Weights of a small transformer language model.
Size: width 320, MLP 832 SwiGLU.
Architecture: RMSNorm before each block, rotary positions, no biases in attention or MLP, untied embeddings.
Training: a variant of SOAP for these matrices, 3431 steps.
Each number is 500 + 50 x the weight over its row's rms, rounded and kept within 0 to 999. Layers, rows and columns count from 0. Numbers have three digits each. The size before them is the row's rms in percent of the matrix's.

# layer 2 attention output, 320x320, rms 0.0357, rows 220-260, columns 0-159
093:491511505473490415493519449490553539525432554443537598521418555499517501561478464432489430550475447503572485507508429482505469500557469461517529566507523490531463560555518511506550540471524422581453350505487585523542471476410473509530532478496469478552477485528531480317526527556532547546530539397508567566521564503500598406496423488506528436603461471474427487537502458414632534605369419537535539501444515445586497497441493485474487523516476519440459508538577480452506442450563619
110:537508502490452493493567566483595521552534494547486470537445468446495507442509498512555502512529475531489535519520522496581554405422612559547439494450464511450478576593484398487434509430482582588416560501595485476493479477460564473506616438513514463553364585458531468492543533484551446446532452445455535525514565482458499444447446479429522543515474456443442491518552499591406529502532502492502470520589471545512550462539531513473530524522560510513488372467551466497502566533465463
102:547528535536584467465480582494614533474400511524508467561448554495501517426385448540448488474481504492497442442475471529506480438530500433480463440579402497563453447489443474530469499477495479542437545480575446499480422519477496476571499414552436598466503616474481451447403506466543619476526448464345597459504620553525466451434473525464460420513344546556523427334497530506594434571474472469484474488480472424489478481491458512536508541453421498494499534509443533480510490481499522
104:527422518509502551521527454492511488496517529467520559405545490497536491585476470493392475393572502500509457485517498537540458444507590486411469471533447445469553469487451518566497476508589510508439490381559594497559620467412389491484410550465566492476568491607494445496458413557528435453400560464395375543557546361506381552533485540499380576468588433538545506477526502578513513497465513474496430464394571543607480444514401549561459446490504539554468410578497493538510559485515518
100:575537495510455480520543388416547450473513545450497527503516508489562457453475487508435489499476449439471455531427539458493467401579485486466508538520479521452571467538558613417483509533485400371421545385391487444484531562448559464555532416493542467520550551528529590546424430468444484466536520639457455480555507509355579320507537448547461427481439451508476358475473555591549523581465451541550595465480417459424438542497509564511429498451455518457477589564522499514515510522486537
099:451486605511534499501380543462524529525482559454419513440502525433431531496468432512503566447558585568424577502445477498518510564503507467524445506487506553492558471474558496512483586484496503584522505328473521512495413624565365463385621548549495523471589564423425475496544567568547407519530497530463435471554579514515556534515544461447525441511500482577540417474594559516545575519495588491539521464498552483553481463499514557504521498457484524445490554581531471496506593516622528
100:552447545502570433503439412489512499646506426463470431480530521506531599452484539538514521509553420508527495501521489438541455575446520622394517501468405508436467442516553442467509568490515438466488476419564480551522441429517445586557507551494515485483442549569584534441498454507480426547614484531447569391438440447569486496535427474542382415543599489454534447480479429531450472537556436507481530505471532479463480552519517478487472485483500489480477580636530508543427465559444427
107:502539510469533470436452517530540508588492540503490477465395420458449536575512540465507511495457403527499512481527479547507473550468524489461478486470497524490418463458517494489450523400508465627473541405544374403493513540545401458450602574545496550402465575635625530568534642490570463555530366453490473509399492464475543606565479544447486495490534454418502433439425443517479473411558474509448475459486557499503405540425367452463454526489541504507520529545498575422493535544553491
091:518492482556477496520530455408518492541537520471482526472364530575488379480457475497513525494493481491491448464527535579503466643409517481457479427528554509508581452558494495529575486524518559479456457484522551565410436511423564637507585507524345604496513399455510412546492547448552437509513493470521496528375426536442560552502474596565390482516438537479461525516514496539458540506476470521494494557543508489536581560488489462490486481554492466521397490490503514487479457447447487
103:456483448456569455546524511471483601523414501491519563490589473466587526544496508518531521508443500549485466462524459425494529482449544495494422444555417542457473431541544448487362394383509508425451588515553509527463483462587444532478506463550567512532381453605579410534414500449478349482546542498543329464458514489482458524517491594596396451404498438439400502505543506539545502322446496469566470495456533516516479448473562475466524513417492448511450611521481485526539559543444543
096:527471531481552503521421449444527482435479599460474480505479572503518499499417510527555486523483541432536579556484557500415530483430586510496510493553449483474483485476574427511380536483527455555562521533485455459435532565588451560441420410492518614485442482608389520512490534473392441451553581558423530444478445455514466350524689423447618415518413513450553543432494546508469508479560478510500433472503482527500513492552531464533571581467507503533441375479407438477515495564478444
100:448554518501516459451474529563515498538505533487539475483522500549516566538539521492541499496443443575449558525564487471551411513515542524526439480518489457492459481496428475603563367516494411405477587471458461525629515430552532593471498481331481583551633460518386477448556461520467504544576483446432480438510515550521492480536518484596599415466494549616598496545494564517566488515581474498468533492487501574480472529470531439523568494455469412523424570500656500615525531493491582
101:494488477472553476434456557571541481403592396535488484514498527492509486450379526486423543520594479557469610497547546499531555448506575513543487460521426507428480573452407461505517544486412515437564476547558492520582483526456614467528480359419542467513411469533566366553499451496612444466485484570367517532550419475604563499491533458543570455489526460510513490598515560565622404470628448510497600444567427539441559432531527500466532455434493495474450463458497481553506522460390451
104:452414509484510574533519515412576432366593471449448559460496520587518489476496599485407473487483512437547581461423461599533522497427486475465516540509483596541519427464481430515498570522540529542493557463505566472487494463515486515397481363459410571379468531512449425550495544423544581468500409525402448523486452530532553451557553590502496519507504581525504530589442482496462584573525548451402522470524559545450505516513487529469505506463548536496561588521475480557600396502468442
113:474516517492395549528549473427482496460548505517499414542501456510596579508482485472516472566534501508430546520496538577548515524445454539459605524456542514540455505421466459511549540424501527475635369491501599357520593502345493559549438437384521547571489535439510533496496579588482512390399421446488462556437476485467598476531485430569513570527512499456582470410452488420383468536498506449469415477552508514483563507484543478472560531560526509500439441534517452531459395519451499
090:461473470484529529594627486456494507566517537506524479574501397500505440513543501467546344514385503501460568503522508531567559510537611563445519539614548553523468494527533537521448407566513563455469532447499469512533514546530441467464397486497467448407517426423480559567440537392542501577613504607469520477562537589652518528528469532511452437528447525494575548504477501462559427338552468474488509500519502531599583464513439534551518541445563478566455504498466542550530504463497470
093:525486493431435554453490543489622460542505509491362518496437537504477468451534475419574420552536553543483487464550575492494351467509459468498563505536401530519433478487530417514445539493534461456469499580488521599460530474439566513426523510536503547508525481521486565480511498577527525451428458502386598515388605428506487506506466608500475597432408523559524496493389546529426597515464469506508492511514536482462512492446435531538567508487478399519454517463470419503528503582500482
099:512454453416455515567582473516474513497571494414479509484518458499443521471433481542524513357474507467471480451450493423457481419452496426597472515526484567466547451561455521479466452460523467506449408472530447596492446584493505507514453527621549564400415487584476575472497381571514558499449468450592555581479439534462461665545538495497608406504410465526481515521557600496484495473564493533528467593472455497570456537485460493488498440430522491476465553476475496549505498490468456
100:479566473466516509465566515548433575545478517497559511550513562466567473477529485494472481419537450551522446463505464504528404442479573510486474467481510527499490481421555519459582494489470424429485409548564448469606582562565534402510446587520513457491479568504593360467509459546499511561559514434402463537540462436434445607459377567413502402447541566607538440450596418591444523544530499472514557542446545526543465500459551452480495491537500503571545479472534575579507551524479427
096:579499523444539522506546454452538513499533489470485485576401445480454478442544547524505515487483474474565517471465548501497502578496561500436518471471547476487545512562519497491452463518522513400551486562483438415548464626592423513461478440532506577607521479346553545494414527539533400491462551420390665510547437409472547509448531491518519509440423455665455563558481518550475477504536455461510459564490458561435522516552526482493548503479537524555489542515461461513537476464457550
098:524554441490552513484537520382539432494496535515481465455520459389471403474462493561392510467510503453517454449471565494563543587514555535454498522503588539457527585520488461436563482455442502428425479518574510452388468401340572525442411496495406581449418546493496473403418414476506488525477505455468522435494335463501469522546524521501481389520487359390541386468566444549554483490474426416564491517424540486463612502452447440467454481526462462540442532524489525466538505555492493
098:526512428524450471481499502414415496407445505538502469493508474435390486523506536477458441512495469528528572528433562531443492535497506430545492499514473627474478570406388482452441508489493450426501471476586527492482545527539464547564481433498457373610425464504464572553421431503554479521552546685620590543496530519526445464544520499424559374537574456416507512484509565648518537481507479408566510561468500552537559471514470429514532537438523607490532479417536485454482425515561403
108:487477435513486459540560444369466439512492489467574488511508519478481436602558411484499473467446497482527510504435532467466449559516580440465479456537558498484521464559498492527400480516510516545501480601483533590416501571544455432491485414466530431576451394556576528553573500457560680467472602519459582520503562472465511516548424436549521403474471551617616419448497419464489604402411472519473448528545549441468604506470562506475398470524521496482483557564418495433511423534498499
097:506542583522499483486479493492384556474577590394500550578550551536542510415467546520425446478464436483488452517440425551547490449516645499428544555518499605552547441556472561480569442458494423457462489489526497391522630453516440530537567577544440440466380460466446412494473537596447490583514531446460457485486486456399585499554462497506502570561497410578469598480562467507531552553497549432449478501502530512587444497460497522524513461574541550546483465512508464473501489365482494
105:493530473449559543507414478566464437589522554506494473445508464444466520530540558560558444496489402455565470540512511398487527503504545525502460481516489476481568510520494541511411466435535552550548430473625502443456581453530389576384586446376430516376616526518581554441546494558477424515594439430526485324400566519445539628502419423505497473496549474485542422538451518545548546553459518488494454479455490562484525468528527447461451480473504546443463548475540472447464509551494536
104:378499470428502515493554470572545440523475450540484426504437484456460488444525422465498575554468538486529471484475499558495561522479523498482511525541508416527575560512596503490534441479492427522591463558358527423390517569493518536546405613511496508557437462510455421475492399421522449458450447544584569478530511463561403536468580502470508530457484543377586421480475416486346544443451540502539424425464473540533446508467400513505516394462487557453451525494510449466472504513524459
098:472448542503523408497494475557538552531461455493526502444603447526574600521543508462583528397471572495556499418476552473494506512473504510473527426469523428491438565482445474535452515506543442415596517449499477544429531506513453585546474539438469455397531560472471500563508493435509419469504553403450328456535404526579576520400436445420671403501485625440492547420493547576438398521493473484458440512531513514463506514544472428557524539520470538490494461562532566492507472474492563
102:513463492505552550444463531465491606394429480546436469468441504495378480536438505531432544453535584535527502539551549557548502552564550494536518425475414529489400490450461452515533494475552497454655579519520557478498448559428532444634418454519342420448497582511445493486509542450464435516601452437407477557582492439423651601540542547550399446516436436480492443554494539386499460503487464465438524537491455502508621547452480577516466522502517532513472476521585524414522439509504539
104:490422574451411509476482456515602505463461525421431471534444511454422428543375559477607537483577497539493545544531515474570442515551503610464566515369448498444478541491487469540543491533399514573564407428596459584523420552481461529450486485421508494324586505600528440560474519477488499481387458495492482487512459462479481363515516616512531432517519496472550497460541512637439456383527434543563545564544525532519453508524472479467519541482460521510516501469503549524511496487432554
093:527509441442473430511480449482601438524538480480504492500476535647475550492559508439516551533478609397518520487586503525514565569416526482535409473465483466545479548485489442516498529528498512451493516524407594548545377543540551566407520490481560478549367632491520516558513502468420430523572523470529554496479490527449593545490528513505536572632416563551439591591399522414441423483636466519448473496518397547441502489509658506576602529487487570512529358439508605532443456519471457
098:503430495477534553484472522513483433441495499490517591478526509467564515561520618457489492491484506555575488424474487435486534468517438578465527467485455491520472545520473538511527413494461421528414471485494570474570543420460531483496469435448526354518517450603491552462532388446507536346471435506423445485496497337430610476530438514508590493481459549492507501392581498413411401545556486538563478517522542488422521469534517458477448517490568505460462510487561453510534444529462495
091:487517483469474497531507513426557512473537493505451525510572461523547503513408511459505516536473466545529438551477539473369547514442516616516432502513502435479469517459438448540547510566496333542520524562518437469494429549503388430563593665303514433635617482471503553474600491540416507428461563461545418500478377511479478525562496674538593544501368530397610491533582549459543414481462482517565553520496511501520559463442499493443484542462477527554532513491443457543450441554468543
103:579499483520464483496532549541565511519559556535531472517508559569560580433414517467434515541504463545507429444551461476597533538524521361543562522508470547482484505491571508543492622511481490425460437441581478507622510495266558426553517550552375570556526522449478618463447577526487547510499492482571487464531532459496598425495500502533512541521522572456612513442439492550694490467508478476549564520576427464509474525427545515501539484424538459500491585570535462537399505480495528
100:575469504408492567506522470549443482583561506502459512494487460473575521501581583526586513480512497407460549451506527422631462465490603480461477454528463604517508471493550489462387465548518455560508534586517451464581463434475422561488499486498614474370504561461504573485461539512441449498460550598446475488450470490597346519441472537535593436496600502568478550518521557526490587572421520475552568548512469466483443468557576506473522508515509594569489509448541507466532435524428482
109:522546485502490461488507572537519474430497433503503557496517452552598548443406501526502521431481479599468489448451499515484390429461528504544523491498377503521421427481532514568513471514436507511540500529517480346547560443590407467582424494564551504498406412504504312561602454609435483509537515576447507558560401481499563519590482456487432580491454591487469509396483657571551419563454502542526474459552503501460425514490517465452501490452393527481554509518492530512408455488431544
101:507492451515484466478487454450496485539566528400502529554467518487450551618521429487471441455478416459468569529390506551514469526493529453518531429525483527558454383507510457413492438555608503440530500448508427503517564594557481470507683576498468482539447529424340479532567539529457419556509424486542554426393406516495540522545393568541522490461481439538566434558542444482593481424472474465506510451510602488551520447521530427526565521422472514482498509479522539515515557448585421
098:551444491459536557524508568496543514612504384508590478462535487696478458535531502500562550443470452553425484496479484437505502460564504459436487510492506473493588452484597411499466559477510548472577563435429533505551469587542449458513541636599525584484513489439566517536441444508442415394565581518547502417617537510457457577615602531574464461482487472513449546615429421565412579516483511492476500447528514502498477535449452597539481506549503492549492546554533514484456549504499490
096:530480535535523383405511516450552419460534475516534471513528450511523495438484522468507510523523569443496616484488561586461575438583561441451410597532537489535487568474519594523550488510470522466514516443488576525428518475530498501550418448424478440521529378529554446456581557483455411483486403585518394535466494563447574363506461452572506501558454480488628433431442482421434524383606509451519512505525528489499578477584516440408516472520442517502518516527457508596552571518495434
108:561496490521538437495542581496447523448505582514489493496467634532413488472437447485518466536591541389532446530464471482489558513575511497469528456492438451451447552512591491385450459464582582390496509520492500468514574600469542560536513559502572585492494520549440451462442450596460541423517435571475467584559495541571462534516513558518456483537489503519515479478467470375529494499537505519590530585562374516504563514588641524520513471491559533463475467460434440521600398513509443
101:605580542601560497503487458378515489499445522495445414493405552449571575481483501511447552515489516546553468500584489629549522496535518517443458481566526501532452462590603527545568498454447468450422496552431551528428478503473539420497496582517635509435563357467448524481522534398523556543522463445461475504486573483431542396475578642557347511621527403442550534413359528525505392549524476468513496538572501476503455563538507490538487546455499441515459555476553514531477421451491511
094:458476458510528543513508464496442452468451525426473421443504500537433511520507509512633566485498498404488589523493469486498533447564471502471497490564496482552544462443545459460524527493436553539466573400497395639416531591573449571475554461491586506438431537370393364528560492484389461384535636471502396479452425418564470560474554503497526528496427557511443523444544531474447515343428445481459457466567562453539447481541509492558463499503512542453500456468537452503555552519578460